Weights of a small transformer language model.
Architecture: biases, untied embeddings, attention and MLP in parallel.
Each number is 128 + 32 x the weight over the matrix's rms, rounded and kept within 0 to 255. Layers, rows and columns count from 0. Numbers have three digits each.

# layer 2 MLP gate, 768x256, rms 0.0591, rows 428-536, columns 128-255
119132145094193110134096121144103152119159081142197121119146095085123133162225206076104142209111075152196109067145096099151132062077093107082177159153089191071110133188125097113157138157121137094167100128180126076117167168082130119186103145157112093114127133135100109145123060094130115127139116137118153146114165094145117144131125118163085109150143140146165109110087142117134106136157
117125142129146158085133117060144173162085156155113115133123076178076162113135156118179187147044172129151162106149137072088071168132130145107100100119107089133079097123130154184154214123142133136134132150061144127149070121114148115061144134117092110102168167068106095132124133125112177104104101119104136117114112107071114132040107065081082097109153050093130126116162195156108125144120
124117121153101122126170123114144158146155156172180167146152150049158131094138162152146203136127076094110128131166131179137128095156144102188152134121098149107127189045125156147138124136118185173137135134098102159112116084199150097110107135071088101105151148039138120134097163162147117128108094114108128164112146059169088151114107099098183137145080119120170124134095105067151168159154
089109157139074195116103106107101165162106112091081141086174188063131129120091158071135120094173141158148148124123117123081129093127086177170206151116115103172040178132078091139096112118160126083135167152102093121060158177107129152120142115174123146151129100112103170119108136108079177115145191105103161108110082147092103186162087119126120081087157095119129146122101155194150094145110
088151155111155165106094119112131090114161140158110165137117126121174078082132095113136111151109084156142156184130161176120132149169139118094074150128138183135148149153105117089126112122106199154164199129142114141137125093136121093135169105093090160145139124116162106117085154116118117128100174115165110103119160151114153153144091116133124080075153118120146084104115089124162127097101
162111128139148120152145145083126167096160134143121140126104128119157105183130142106127143109129086156133114152084138123103171069112137091089131158057102139115155092155209095082129069142138093154148162137101133080118084073103096109103135192138120100156107106137119103121067130092114096114179171097166054155067123145180137159180110171101079128094091158131099143067129114158127127142124
085164135137127094185100085162163138185171194201126143115171115069148139128111142115106122107101096112134158060126155114182135192151085121152134172115119114118140153095184105086112122121182106118101160106144196129098122078143115083109165135092165115089104139130138136111165129088147069110151075085117137157138151116143120144146156105098169200155131162104117119127115141143079176180091
122141142160137160104096147118165135107141150160093125169120098150150135078134170118114129140085078149139130101120135108137147096123193115110124123116166123130116160186146138101159123115131137109130134118135171173090167160135138163149081125147109145145106118131117074133075100091152078118119092140175117103124109121144110154132167088101118102097128197118112160113087070169118104193125
151125106138116165128100098111127146121104184149148142066112149045143144115152149121081127111249171131148155123066152104129084150102103149103146198066146172118161179147111078106096170112117092077165163163105161145072089097142080147065157142131114097135135118077150117135185132091145143140159040091140172146135160165106118083174076102135132105118117102147073205156138114121111132100097
131137151155101135104185194121092170116101125086139073096123091166129181157088063090090102124173099188148119141125140085108105113147198098061125109137127124141141140168136105148166171135085137119077143144084100139105138197172167135097116165143141130104138089131092123160076114128197055104100075110114132097131175153161081088170149121070126154145135167101101121159172123137098070079137
097131104142139095116117138116174141144077136144112169124080179178060101086104163137117134102145156140094110132129100122122035091150101198167138132141117097110112108103132115064126141117137091128090118141113165090106115110143089083074112113109106096159095106160077194138084126105177132116123109069158171073116147201166096140132086156173109138165139139135085148074131163122150140146151
138143106161099088117078123088092146178135095115126086159099068053135132093144098087144086094135174158105156094130129113108117067159117120115163177110110117086164209147126135181137202156101161133151182114102181120157170107193137163101128128096118105097071118134077104120174137186163162061151122154127114097129093135084087113134158118197090109105128137118127140098104171128167146097098
108112152148112160133096165135116198127105131138106135157124147141115140150151115152126088145132138104101126159141184061186138054077182161116133120119151109017095081111157144090089138118127115132127163145134156148096118133112113137084108153119177104147127154076155124103077100088177134084133101126167135102111118118151172110159157170086131082146120126173121160170131072152158115143209
116107158118142184084104051116090151134135150101155123157135039146081088085135096145138098053154120156183118114106086081121067137067125204151107097119145155126109099155092108107111173097171138104126058144143164115062153145097143152134107087146069098144139100103105162112112115121138049106112143124106155099188107142135124170181115045158073174133175152128144138127130138182121161174140
076151129167135134068063113102096138150155183141125115122134196121130119152172184166177184074105138132145118083063110180121146091064069086151112118088148132120103158152144091136139123088127124102173110157072108085093146133163118125141164145130083090192095138160088152109187166099178065139200112103186131098137055150106168128130032124126091070129218111055112111136121141130125132144058
116073108160168164158101051088110154196102087045172064105150125064147123159078148078113125115122128162136104136119142133078128205063169163077180057113088191104112136126118097131139138117112073121164167126134165187188136197141155083166088108145171135090189091123155197182119121191026130154142159207105102161060128142144159079085174103154099145125162110193157124076179153111129124085110
179042168145124112121144125118142157121095149156165111120145164179130135168129139112127161149071095120123049048092089179164195140116061147087169070152141142152122134083162045087106102109080142120098130149135122094153180170119170121148129134096145149111111107114163147150139107134091058156149130077109090181064104192126125124144107116151119111085087072175098147144068084137199189124137
133120169170149153198151097034183175156124147079142124146119186123117117135191138142186167128172126084105129088096173122122101072080139115153114175056107120119136158121120137130066186128094097093156112088106095160084102102176148144093161066076081136204086119117046122116119101107097115141149107079113160099050123123144132072148191128111108088156074161120126164099142114137117127114075
122107112096101135076094122107138116164119135128187162050108051144143142113101134077124119182128182151174160134115125100151172168147154197092110164124098154136126146112115174141187118097109152116132191163156191168138101126131139199182132159106160129133105124116144124118161125138139101068087119119108099136173097088136137113085154183118169127119105152166110147089026140081144165099102
156143167107060147127116116132059112161137129133140081159140124176104130162188145082147110151132149078143122136120094075141126106102106117116134155144100136125118150148062072160106156186136119106128079160116097131153142227154131155138126097133095155180136112072135171130098126114134118124096088166164113135169111145143159163129174106074134075094160107131141167159072118135150096177160
138133117145151150124166140152167134127175149156133104101131188109174119207118144148171133150071066153144043115114171167093127133168099092091124108138141129125101174132117103191113121131126139105114099099109150156098115137112138139091103147131198199074116181122144095091133138132106129179132123104078107140057137175135101110169088116110060129168170111140111094105157108074132168164100
147199095110137188148142107142066162212110125074140101161159125102165129137114101090160132156098050116182131118156145143116101153121110074083064087149096121059130145118114097191107104167091113144138148143102180140127107151205125153168115140131169094189116163086176181097122151150115126131162155130097093114120085159102180114098160134149170120106152147102072141148138142158098129186211
236102105132044098149137154087118132137117163102155129185076083100133205098155102077136120162126068154103129135084147112132192136122116118077081100163115150145096147171126087156168146087206177138125137136110112166123081098124122107147140119131090115048135087082123117149114098114066137123098179127119090131146160157122156209090120109127103144083152105044133144077106165115118127065086
153076101119167111178098098136172133141125061070122109139122095164112132110094073137133098123100126137048153084114154173162147075094114090102119188093162118082125213176179147164129140136107221141111146111124160083085168072180125095095120151152119118146158141164116118125168118119136106125094164127138098087103101128109103112115127132094165118137121148143124159116132108168085172147105
122107168126132179128127123095119123161131118106149112161124121078143120115102141098077082111184106147177134104103140109132130182151193179067111146186113104120073172160118149130082171137141138119130153139157158149143075200185171170182130159143143147106101147095106136127086149147073043099121127178089112103144143104164182126130128088149187174103127170124121102127115128057105115081155
127182147175130076118112111135065141104129107106132094144143114143104140228151166135169185095049033135190095101104115108147127103069138084179147157119169138123110070128068087103138103130152129191088087070140133118097143173134179139153096152064132095130105108170111127145055074116134096104140128082072125175147167109098091134174128170099109124198161069082061087104113122085139137138088
131126101187117154125167115094115110184178127134160149099101124124168160135147107178120144110104090106100121142064125176071130121157097109168120122129086138125147107158113117135127160107086183168171179144148077189172097119176147123095153108156105136116127156130167116093102089184118123131086186098144201157066089091144187088085144157126116150097149097113111060115196118099138164082107
139119148095191071116075176126196133142131089163146123136154079196133104186136103122089127138084103134124095073167108121154157127158148101130078161096113113062110069116096094102133085090094135126092127107078166063077095124116113141137111165090180106109178153090130133143126107129140160079125109101163130158118161139110072158133131178159126159120123126099134113126109168079091163182148
129146140164142119110142126141179119130145140142151181147158113148162120137110135169131113124149074085150112128107128123162136163078167121155154099115179136079158152080150116146076065113086087147127131120078115134061116154115148139125129097137245118107172159101150122147136137110191085077130077095155127147068164148124161072125127153094101061144186142111131081123182133058113189127102
158138110139145114055149165166124144126134116107183161170183181170149132170107106157082110092149081112105129119145094162161150123092136138114145118144184106151185191117158076101099120104127165125121157089157101064151136113138178082120094148053166169124113146111150158127121125202122177147100121160174151113104138074128137131144094144160112137175117117094108066116069079065167175117133
168100151154136159132078131074112155080155143141131155131103139139111093067177113120155078100174166099121120147157123112160137185104084110132144118080142125165204087137162112113182139074191115138104104148146185172109198136091133152043062070101150065140101170104124064079142148105161051148098035111058094132138142098112147190191113083141117131183119101089137042131092122116094128177199
120096169160096117108158121120113144171069078152157088067143167145128130129212192132138118118166131130138138140178156105049076048069145120113102149115099147152077127148167097129134143124136148126191097106167140136139098123116147141145133107118070181185146134167162170123106075112148154168064116159141110146150072121145120120087074144143118172143153107133103176112088144072153140134109
126133129159144137149120131136083081162117156092143147132115101119128109168116104106139202111165103125097084135091129169099167111127092146155123129125115081079076133118110146110133101104115128107134133142178153144065084109130090104124164125085113151086125094162072143128112132206092071139092144137140140110102114178131139120112167111104134172124111153148156113160077148091134100185154
132140216119170136090113152124103172193119162160116188146137127145057134127101145143149191154099161130135082158144149095111060110097187167137089137152077121112105078083143109149100137085167155121080168119110155159096143146106157127070118120057111092124193190114091127130143108154113083096058073122072094097152111148153129114100139061060120072062132142173193120099127160111131130148135
093168135224091075094158162100114147184124164186133112087136112157120084134107168156143158131135134120126097165102091055124091073081069156130179112117146146158065101099160082099129137036083108105091045144089161143111086153019104166136158139152122104059070137152116148095075103120128113112115139109124114144147074177099126153127130143149053137124116106166117122117110129107108126151128
116135119109141177124117162117110126070110151137069117089147107203100149132095098112103108156174166115114153162153129149105140102163128192134084115096123124156109104138100188081101113180168128102140177151099151158067161165125120172061114133113132156158114103109076153104145155094108149150129167088098192158092133151125163118147054113117129108121105127144101104089195079136129119168145
108147124175113087084126139094120112120147165124192159151144174130110118125111164158133098122101095165102124101166198207147128117105189088127096134077100063144161135120117118136168076143148177118134086179159146105133178138150136097132109098089158199123081165176175205119097115143118096126087130178112175129116186106116168143148142164031119149181120135096093108161114137172133156171160
143116138189197114106148116130123169137130155149084132083102092086018105093177105137180140163097148086124085107088096077088096153070129165097119171098150134143141163159070103091132128148105117123171060069139183166158145103118124143158139133070060175136082094141066095154111141143121067100126136093171144146192089112123103129104075065068024101139129132126124080098069092123105096119151
168156123127139140121097104092136062087103134176137118116100140144169079105160108117135160133108152118151157110162120064098108054212149155113073146102101106149095141134168122111133121153140100141107116107102119104133139139104151132126093094128079082170113108119130188130139119164116080079089098140126132114179140147140127143156131098091126132106126177120123134087100122166116110166136
181108101161095115108125090117110144132096110116135117141088079134118111094113122174127055143131132151070177131161136081111188096138147165107104151139152123118066113112125086144146143177164107124090154154147161161111160111101112138073162151113065104137161127088095132101120097112099135094081108179146111104148125148140145152167138070098143183083098181131151125175095170139079069151153
105083173117127051176117128178138120118141131146114153164144067107143106185120108135146210201094163148102107063154137136159132099127130127118128081106098122149091136116116109108151088197163150151115140214140189131153181160130147131159098119142125124157125144134095124158154082126118167061082075120138061217150189121123035170109152104148163185115137145158096122102116145067142152154143
142075101126128144086099114104143164113142109188109107144107069148158121189137129125147112135124112084134144071109149127134130113165161166135110112043177140100114098127112104136185151114151164147142116134129187080126248135146127110118136084150065110087160094143111128104190093135100066107108104143149097064173176093147177102086150153146155113170133101115145135109077154163118137155127
112117144136110166137024128128108102090180072116100156124162136080119103126105086102157118140139077126170184116077162122132144182121096110110106155101148151113110109160137123122138129035105134037174143123131127150121118117124099126107082140104140074147114105098143096172107179128168092085148110152125150109135178110072137113093158087118085096092121167089133144125122088109113079128143
101113103132147108147125137146120154235141123168161123100126124096140168162058100104150084141117117102199127114131118113170101130141142093081193092133109169108145149105227121170115170122126106132165090126063074131115083058128084116128153163175166156101073116062128174166119125117127138172194149100169152149105135123103109149126153069153150102176140163056076104104174119112187111086109
097148122148167126116090139096130118091125096101137157185143115151190156151138149179094132144142064127172101069147097169197088095125153090147174141162138082107097129160138092078112090098090157196143071090132164133114066118145143102155102180127149117102142129203129173148106113116184117143120153090168183119179109175088136154143087116091097104195126168123122161072135108178126116157111
122144123136166117133092103130177105102128097177160106198113198140141095164111144173161083209211092170167108144179145155144186128178160157118198143122087163112152175119109131130161147111080115139130118126165097057125158060160129141115134144105087128093123142047152055078161145117114148150119170101140096134122173142150124123187098143184161087129165113093156102147127089172166135113159
126154158129146098092093145142098056184110066113111106133193155090133114119099152150155156113045098145178128074124132157132160196080127095086112095170093108088153046133091123143146102059112129079130136094152089072129097120145151122110118228133105082127119122088151057177147102183175083100128113147125114128159125086118120150152114143150142085169136091065118153134045189082152141154129
161104105141142172186133111127147137162137092091084144152157129146149155182081071119117170168083124136147190117124075178156175131146149103162075117124067095075148133152149110128135079199117157169145115174088175156153140112176101125119129138135157127117134126148101160106113127153121182065097132135192101204105132124146137070079086188111134149078060105131125125140132053117155189120149
103132117104132122185089158086215156144120154119114158052123113095144154106112155141117162179114142131118129125145117114163153110124159111110130157112100164142123069119131124135127147096152154122110155085055079116108153098100159125114142166102157077069105124159118119108130090115113170120185129103114115142116074135108145150154119112097130119066107098115139229083134156157146132143088
098190177142121160177129044131102135109161136115170115090108203155149104081126160155062112119138115138178125137112116149171102094149158089119146067078161145169050198084087108105130115162165132164144114134171121154130142129147101064156125151178157116170127129158167163102133173149146118107141132151143150104119111139120134098107159130176116125142149125157082111076180072142146153099107
168109103164151159120109168084120137123163077120190105144149153109152116139119132198048113149164132081126104133100136216160200114192164188150094124115108107108064111124115136094132125126081152195153167164162210173093151109150115132081106106128152122123134157082193101105093109157131124163091073133204154106088169160211120073104160162148078167086113156170128098171180085133167138103154
088172113113098136144108155135162193099103106136078116106087140173166120120131105175123136111114143099097106112125120109188148099156142132155173115106150088125111169171136121141137103094130151112112130105089188140089056069084156130120179134140160103158116099085094147124151132105145138179066117151186139114052153142073108133142135126138111113150146185050127144142176101136178143115129
154080116162077142140114148111125129100177072126155154127090105055123071164159101133103129145171164126090153099165146134136120141160176026126147127071166133111139185181142204124149130074125190127185107135095117124071126151128116137137114145092126136141164159102163083086103138108177086134134108135158142114176216143129160118132105102133137099194134094103148143119104154118184111066164
116115120171128147151120104157153175143188115113121187158155163127163140106110134133167104153139074077133092153125123154160157167099072079169118169091137112054114117156160078141141110143122114105141138095083219156148124128132153094069125094131165146099158111153153157065121106122149111139133118101174095061091070116152174129174118157129105102132140117136149068118149122151124127116128
147149116165112145051079163090154087144054150178152094156076071089131114124124134091121116163116149171110127140117095067126097135119159130119115179149116170161125120058163140074144181093116125139101147136080094143139154196183121102122158145128107143070146141109109090138159145158177139045072061139186106132129172076146077153115147100162109135047118167170150138097093233110107135129167
133076116113110132113118113116146130098128104106154098136114111153153119166173142093118108117185193138118129068115055119173091069112118182153159069147136121124090146144111169093117094115067123105151158136156127108124115098156109074102153143139085097116127133117111134087125098106158090157111116063167084149120134068091178130134143152133131125120162152120183147074075168170116135173101
121203137194121181094126119154173188163100135162092130124122097111049239091119135140133117112138111115152161130111109145176155205118079130155142146124105139180123076101103113165103046130174119149146140138062193131147112119115132176150130077144155137109115101162114156121148171143158173086041087161100162135144194160119146163091180103083148084142127125107079065139106103114174132155125
169203132186148140103143132122167170126116147124045136101111158140083132161125157119179122112111119180159096166102063097225113159136093082100130091107136129170118141108183097104139074167132116115190133094072136170135109101105095126113125127175129194118117080120065163093112135140109113061068117086099127156142124156109131188124101095092139099147160126075048114107141118124106114128101
105105123143128110175156149165133146158146115112113167128083091139127125169126126116139125146155142160115137124069116170141122113117142158157094174131109165165083041172122125131156135111122126160094107131168152126187164130161169116132097122151159095134142124163109157090142106167081072100134090163149130183100158116129089147121151149169113173097123094156186091104158162121132156116137
070151135154108116095174067110101135127123030101118075102155139176146188141159126156087137114117095050168121089151156133141047084128140093145139073147143134148161089090107142173128112148137161148131092100164211140107127150110231151098128160079180092092139147138120149109094120120109066178164190157156107152146125092127097160113181141136175158140049183092068194129145112144116170160129
160171129173096065141167121103170130144051138163102089073154209158098137158140085191150148135136134154132095168154108041070097139162086161149131160098195154115123117141162144090068102113099184110182146111134125157140107212075137113163143137130130153120162184138156105153132130105164191138127106137130150137089139118137166127110144158201152047145138069175148167124151118143124177171146
131073124107106120077103090088157132139113106118100071077143105075126085152164175115181101084089126118102087142151101119115123133091110122162052148108120137109120134113121108153160103143114156089144069141137107149077149173096131101129150125133097095134126132174118106107125153086168110097129114079140127116146132117143136125146168070116113103139149124163178155133119154091082145191117
125125107115139151140132130079126098071131092129100050152201153121162123081087116131103171214165123164106186143103141099085117134134172122135117092113112152156090127160097125132117146112095202188134167187141149132161120137158109120125107129177081084114152116164118074204165110127105161089088149167154150192185115107086132112125112085106188084148109117141174151097137127163132089155155
125105109193176183096132103097156162105108138138129130134093073145134166102122130100126080176136095127170110123041085097202109208064118093099123130100148112091105152087108127109100155110126144092108044158136137097115083173144189141161075093099138127133084077138146150107126160207120092122091096118094180133161146100140094181194119118132169154133141097101098149093144154105123116186119
146126126153173172137137119157130125107173103119142138127111251074133092141163097156143101149101101130131090139102074156105115106153173114105107166174052079118130140123126086145153108106087135105206128092153049149097080101132145119092126064097105131092152135122189058119125127125161091115102095138138136082095133136175160123121097118176070108077124131098123097122129091109196181116128
182142083135125148060065175082111122121131110084108144092066112081204142079100140129125089160139095120129079104138130120149112121125146069082089098184144175121130157170220076126136150152123164148108105095111090127133169137122145068083128091125131160124108109070128147144094112155160056144144121139185156150186151134096197201120154138144139186116135125095162089144096113104100135130164
105143096104161096131162107144104160099180130118108219123101126092153114162142133120190165120084081127122129058095092119155135108116159067142122086119107160092168092127107067177126104124131141150160139102062182171127091175101131116136094107131143144104075124139104101126116101121099065132093070142169120128112158096100227065117130151158127120122119165129166152110110075111122148150140
145149127103202058136155143112167137126135127082109160101152106144163161149131097110123169143110156163120128141104103126128182136122106079112138175143109106140102129132103189149118104161094140121155187104127185114136065137087142130093128153127092166109179084130125109140145131147092158181194122102096140154147102183126097160123113114114138128140117177179132233109136141161138109132083
106092039187099148104133099106123152167171153157184091146176134104102159118159137129070193120142099143082166178102071178096157099094116135159096157070079103128112120104072112131120121104122185109111124130149093117114139130144163134173081179127145151106112119093192167120159134133157129079104124132104122161089143090208119125108124079163099211075113163185195111101131039096149136112098
113104061083171132123148166164072155116120108095125146192141123078103090144131113115095088167140119139103123084156126105103121122153132191109114100107071100098188147170109108171109159126110154171146143110106177150136134154135190131124154077170106155125148086148132147141193120136109169150147174120181112142123054132116162070159125101085126176152116108141162102055122137141144171127129
092112143188167184175065107140109129107143099108055137120151097139160164149120144146138199078161096140136137138030085168143132122063101154144103140103149135088123111090186156042143093168166127156093176138118157058092119172150123100163137102139151088117104159169136112134108115118079164147070124155123108158079137088113127141130120166126113155141115084149109087124074105106141183094163
162111146169152125128111105185100162098154116098091217102106046071124148131167107122124101162116120113123166096063136112152172169101090094098107080146104129209094147140157195142216125104091096180171148151132191149081112145153121153134100104102129154160101101147074150089123155112142159137153105106115108168124176111167087107156163114122140218132090106152104102084108165110109128107074
132135192211074176091087165145102121102155125109102097088142096199109139043190147103155144137115140143131121175121178137075071146141080140124166137105141170108114078143133214097142197129174134098155085074114107167171151142144089148108106073134125148147094167094133180050119103120122096115122109116100098175190125065121116184150108143126156132147076113114152114092103148135075116132099
146175128152203158130151117129107219113172066149108143115143082093089076081135080174111097099112102174112159127160180136068104124111129110103130162091143143154156179130153149177061118122145148181164173110114073125163147110147126152129160189153091098123084135160176119211140135134132158143098093163131095085179096137128134141161110110083191102185065119117141088042119084111135136159126
088125192152113127103104152137125113177107100110140156172162115138170043134121150092109191155124098102142189125170073127149086070162114142132054147106111087104101118157148163126110061168131067146127091102076147109148112130078086138080129125142099114098135109133075142112095092138102160075172170144131137145152124105094116081124184131099094110164150114111077221153115148091103152142139
164096110145154141134065136168099134172166100099139121143102109103083128162133085144135201137136114152167035030115114121087143158107142116115107121140073135145185121159196127130183097133076117107176139117083129131137164150149142162107084171100135174065108135093129107124125128124157106150177091106129136108145090115157163136116144161157097133119101090129160106106142201044143157134177
123106155097120094120129126139109125136118080175105175090075142076098116113107167123163124179101099155152170125172133130145154083129143095085052187163112088126127124133163132140154101153073136109118091136172095122118165120145165121089122154074093126143122136125120114157136157154171112063150123085135135119128079080143116161101096051121134135104113146132125155158118143114071076101192
088112103153058183074118164186187109113140146129130128105118140186161044081132105096121161193121147137107155161125162084123099127165129110138051137108203192126135109120107167130154139120107136136133156112143160126108140139118145155125131117116095118103170118129087183105062153099147146146092121125109125152169095137150104193107189138118157165157058131180138175125130138192101164142153
175131177223154154107132147093084181094170133132089056144182124159168122111115156065059155174099117183088126137114110146168081197080058152156082060114135085137084160148136109113147115108132145125121162168088143081153133137122140168121125055161140133136128051104127113126186184091110183154120104141141132093136100113138195146137144128110109111116046085141132115119100151096076111123109
113147142148069106120098147094089127141198209171139152147090120068181173108116111144137076083146073177162128165081120163156213116112192132138070120129122163164189205115148140176113135115123194132076105140125130152094134107170124160141096036081109151123065087096151158132115095093182091101105085120147052148156179074117116105148113102136113163088064171112046133141105137096132151159135
185103110127120090164126043124110188085181085164154123165153121172123156161086081149106151129142085175158139138155140120108092123133130148130086183098176117180096042102121111145141137184111159119146125142100103132107109148156142127085161103169148084134156100122127118162112125126156136120105092111161135113156179147142125136143141132097132106112154164145202116108167129135116135148199
085173108132145165117121197093155146156115166150165124139130139180138114125102113125126114160141125123163145144133127109100196134193133107128131143104155150132157089128154161162121114084158135117162128097110180164141132115138162129108109159087134115126118089137061105086100155124125111145167122124155098156163166111168145130132131117180118146152096143180127091091101133052126100111085
133124079109140110103122108106179158135145142140136120107144135158143100093080090086165180121149111113132161128176134089103173146112126129073106110116093107146136143088121078118108121117184126170154109121098156097127130131141135166146154121153113106143085103121166147140135152132138187094131145133071148095149150187099165087055164107115103084157115079121075130140145128120111163119116
152105141145128113152134133100147104139110117135097142133139155175123151120048074112083139151068125033093144122153053143112223132093118114127084159106151132150128098127093151146095140186160174072169038147139088188093110135102121108124124165119111136094107168198149146160159071195092187155150120112138147093094166146107147130102091093184192124131081148139156155134137110173133097127142
080146177144125128120116098151108166144138117125128093165156079125112105151170096147093174130174119131132147130161101101068130133137099086100108156152083098131083186122064227146177131153144087133158112080096167128160110187141135128108163139113145085095094126125051157130111050118064121131082144132115119116122106138057122085133105111160121170191115166161125082078067085197141076106164
144103112138098127027127068118104158115149083092130127112164074119120163145158153135097155192132075119092095074109131145137154147127078122143152083134167169136105139118104187140134124110121109152117119143120134092102053141079130114156111120116120159082101080085081140130140147093187083083097121131107164180118167146080100077155110156159089115190131142114128157128148180133129080107064
097084125116158173168098108091131144126146104157110115106126162072146104108153111179071082204160211131066115091106135136010116156109156101127158157135150145128113126166118180177088157064137163123128165102117106184119107101106111112145089074077119131158191104163175104182113138171130156126126130123135159111104147190103142168169100102108103143092128162087105164137158131197137072080148
159111123177169166137105141086153144142107110135178125126160100075175127108125146111089097145088108093145083158116061100151118139074132101108160131080115157093131155111184145122097167155090083120137099106141116176113154144114138105184084131132173125090109123097076187126087073130137091134085128113175176105103107125121155134105139124096096113145059145169142161073119164106126111081116
110183100134154156133137156067138084071153145188117144151178135155141121111121172115114124146088179134109093125109021119103168088118080170114101077135137140150128125143107062104083157167152124106140201126135126142121126140122136136120104188139158159065145128119127110116118090109148134136164164079172126148114138155065101125100176093147126117059104121174130123171203092077157120134153
075064107121123097153113111149128091128138159118131117073192085092114112133061144106168160147091069141117076117135126123128172144119087146084075103123165139100121074084090148154129157104147117157082130165123169129100156192080128117171104111083150128094128104159089112189156085138077086147123145133105098197159115130106210186126090108073124137125089144132131130153091080127129121089170
120157100168151138074096107132149168115132117093139161154107105089111109094180164172117046138113115125117114091091126102161125155133145125080183118136135154083070145142106146158154178154188141171141085120157179178133130099131170157134148194099112156092104106081087138096119161091117157143144153094172166089064119092144125192131157113156154133145131140092151123125106092159131092149121
118196156118163114075125129161069102128076072127085079154161182191107120160168078104116145105188117121185131128134081131150084122134131007222153093161130132110098096182139133115110100126171102124104091038133135139061107115170150129088108124116095090082102081120118158132108089135176069139142123060178137129213145100208124166120101063107159115161084127064122100112136109169142127143162
173139106135206154094113143137155163120149137103113174144053172210139113167132149098137106157147112123115129076129069141162101123128090128148137098114150179151137141163138128097142130111099127140198059067125101175154208071115141129114087139127082157126139173068164112124086126084147121093123093138141121069132115151186108146148152171121012081135164122118170108086158127147128148177118
156064105196056172149106146172090097141134136126111141141101109171144141109136103141131118115076136115103114140129098171169125095122115108158110128111114196118105184118095166121129088109145160140112126181093233165054127068123097111151101136053130120117160188116155114106130129157174089130130123139099111153116093091184158119074054100169103094113070181125176052146134071147188131133143
149156085089100169097121173133097131074120162163149094117137162179103123138113060158116099144143089116159127128166099072159078117139108145128130095115173171134073129071085110148118189183084124097086079138129078077123169122087115083123138114162088108167115166080142124104081144111185088097137116127104080169181150095075119113175163068154160100124178111119135160127114135190118138209129
223099136084185147091116106151187129158115107155100223121116089119176185084077143130117124149053090101128118129142182131129102134085127134120042109099160156109176104083144116079090110134203096152135138140154191132123150138115093144075122099126133119165097138192148118132107162165105115136129080104080156134099139118119146165112156087120150183176103139142019087142110087136145091165053
171108160124125100141119126153078201125122158146120110148103144090072185110158115117149103140200140129164078090118132123084091115083182089168131149133089183104130130152135151150151217130152133079153082090130168137128102158185110156141096095137126056065087105141138141135068133131062108112086148100130082173194131131144114182151178086180126135144103164148136138138142122162148103083120
076117182154146114171118109133084192168144130092128148155103144166073094157145089060196148130174188155114111129163045129104134143126091132121129119149076158175118190141133089183123113127150107125113138138040159193092097159138128107229155161112145113092107137146094035089131115113092077134163119116154035181161097160147098155131170119175110113080128123159243140100095104069158139135163
186065146103163162080046141146073123107123113083094129086155074118122133111183177127160102205143119076141139129050150060119071105108086161150140128097123166094136134124143123138164098125123125132145093164117113114120137071055088136096086143126065143156152074121119115150149084067144118069130115171160173179150138096139180102210132111115128148146115121165109109080104134173099066126174
154127116181132149163101073061175207099183063121110135080112113097172107155168188177147116127135146159091109082089137125109137103130119150089111110113123143136132191123170105104172142173094145157136155082191136103129070070128151158129107104122098126106153094092140140126111134097155151131132079084218144111100103110126118117086173216091122150138132128148149116108224075145161194124195
107107158109155062137136099097106177114144182149100228102116130158079106101138111152144127100052100129165154140131183141106135074127114112156144107097188142089077181120137113104096109119154096109197063058086099120161133068117115129084165152140103171135153144140134147191128076106181110100125100112120111072117067183154122080161113175111093122157135144095085123062109122161148144152059
127158128138170166111098098116194117162164096178090119136141123140154125089102101157147123158129051136139120109108136165164111117107141164060127206109133169089098122128114112138084140087107142110099147195063168113137139157149168177122059110072099093112167129124114141157131127140146167108125113123106167118086099075133126107096158172072149119113171135133134170083101125145152165097093
087128113169155179075064140129110097132148090139126059091202041096092157150149155103063134171153102182205076088136137131122054088120166127061123086107146161166122130115115110100147132083185135141147115113142180111131086216130173102115076198140127191105148171124093172196127126088161081119149093117111139185180157136129134172165113032095162093167145129115104140077125122108103111126127
127120124122130091151124111082158107101162095104137052092151064125184125141097126095102089152125135169140111118112132143159154097145085138092165105187176122167097126096070165098212169097090132159104139155134122099123146189127114123130120100074134097120169158164113194083144115102081130082140065132184164158118181113150042141130132083111116140107096187114111150137145125118139154161115
098156158124198148110098065136119120115160160162089098147130082136149105024128122087174124130155103115163165127113223182145083178155091179087104137109172103124162105120137144146124167092170102144156178150085149128124118130152153118097144104097124148172095109079082079135159185130075116114057131152122110138133122070123138181097132070041105083143096139118092121137052116109098104116065
090097161180077171181127181131153146150165106126179119137150083083149085145120111141115134140157099117060084100154058155145136084117082160125100087128130140098164136106071146129161103170100102144108155146109109112107145119138124089164111117110172144132126122136151115113119086150137153190148133107253146189126128143124188110129124147201107120107100150139120126115095077138131130194190
120173101143085147140123112127085088137132073144157106111094136088097164089148155151107081104131162114151132144120128138096148205122139102082116099163144107182120160114083081167085174092108122112183168115095102201134144167148201111148156162141191095120103141087093151103133115126138086160110123119150108115124145134144159094102126091095125133132137144102077106098110116098113129178122
068162118091187129099115112181120160138164093123082111131172157161148126140105144149113121162100169101116133114116137146150113090098101092107140185147148118111122108140113169157125102126100149150147132092124131110088134082106142210133116166091148135153109156115158118199150071181120119092155150111131122115159135086161128127164095156104113119133116202112091138128133140175107098146132
164099138179138153121099158129107125142141071172129103099135071137144130119127125151092114134105081086155115131082133151096158112076125102110164121126128086131115095093115083101140126134112167202124093128123116136145137097150198133132153061090080124113178166129110122099128130090161180133132083145170150152178044066108149143127155125080132102108129102128115091111108126101166113102106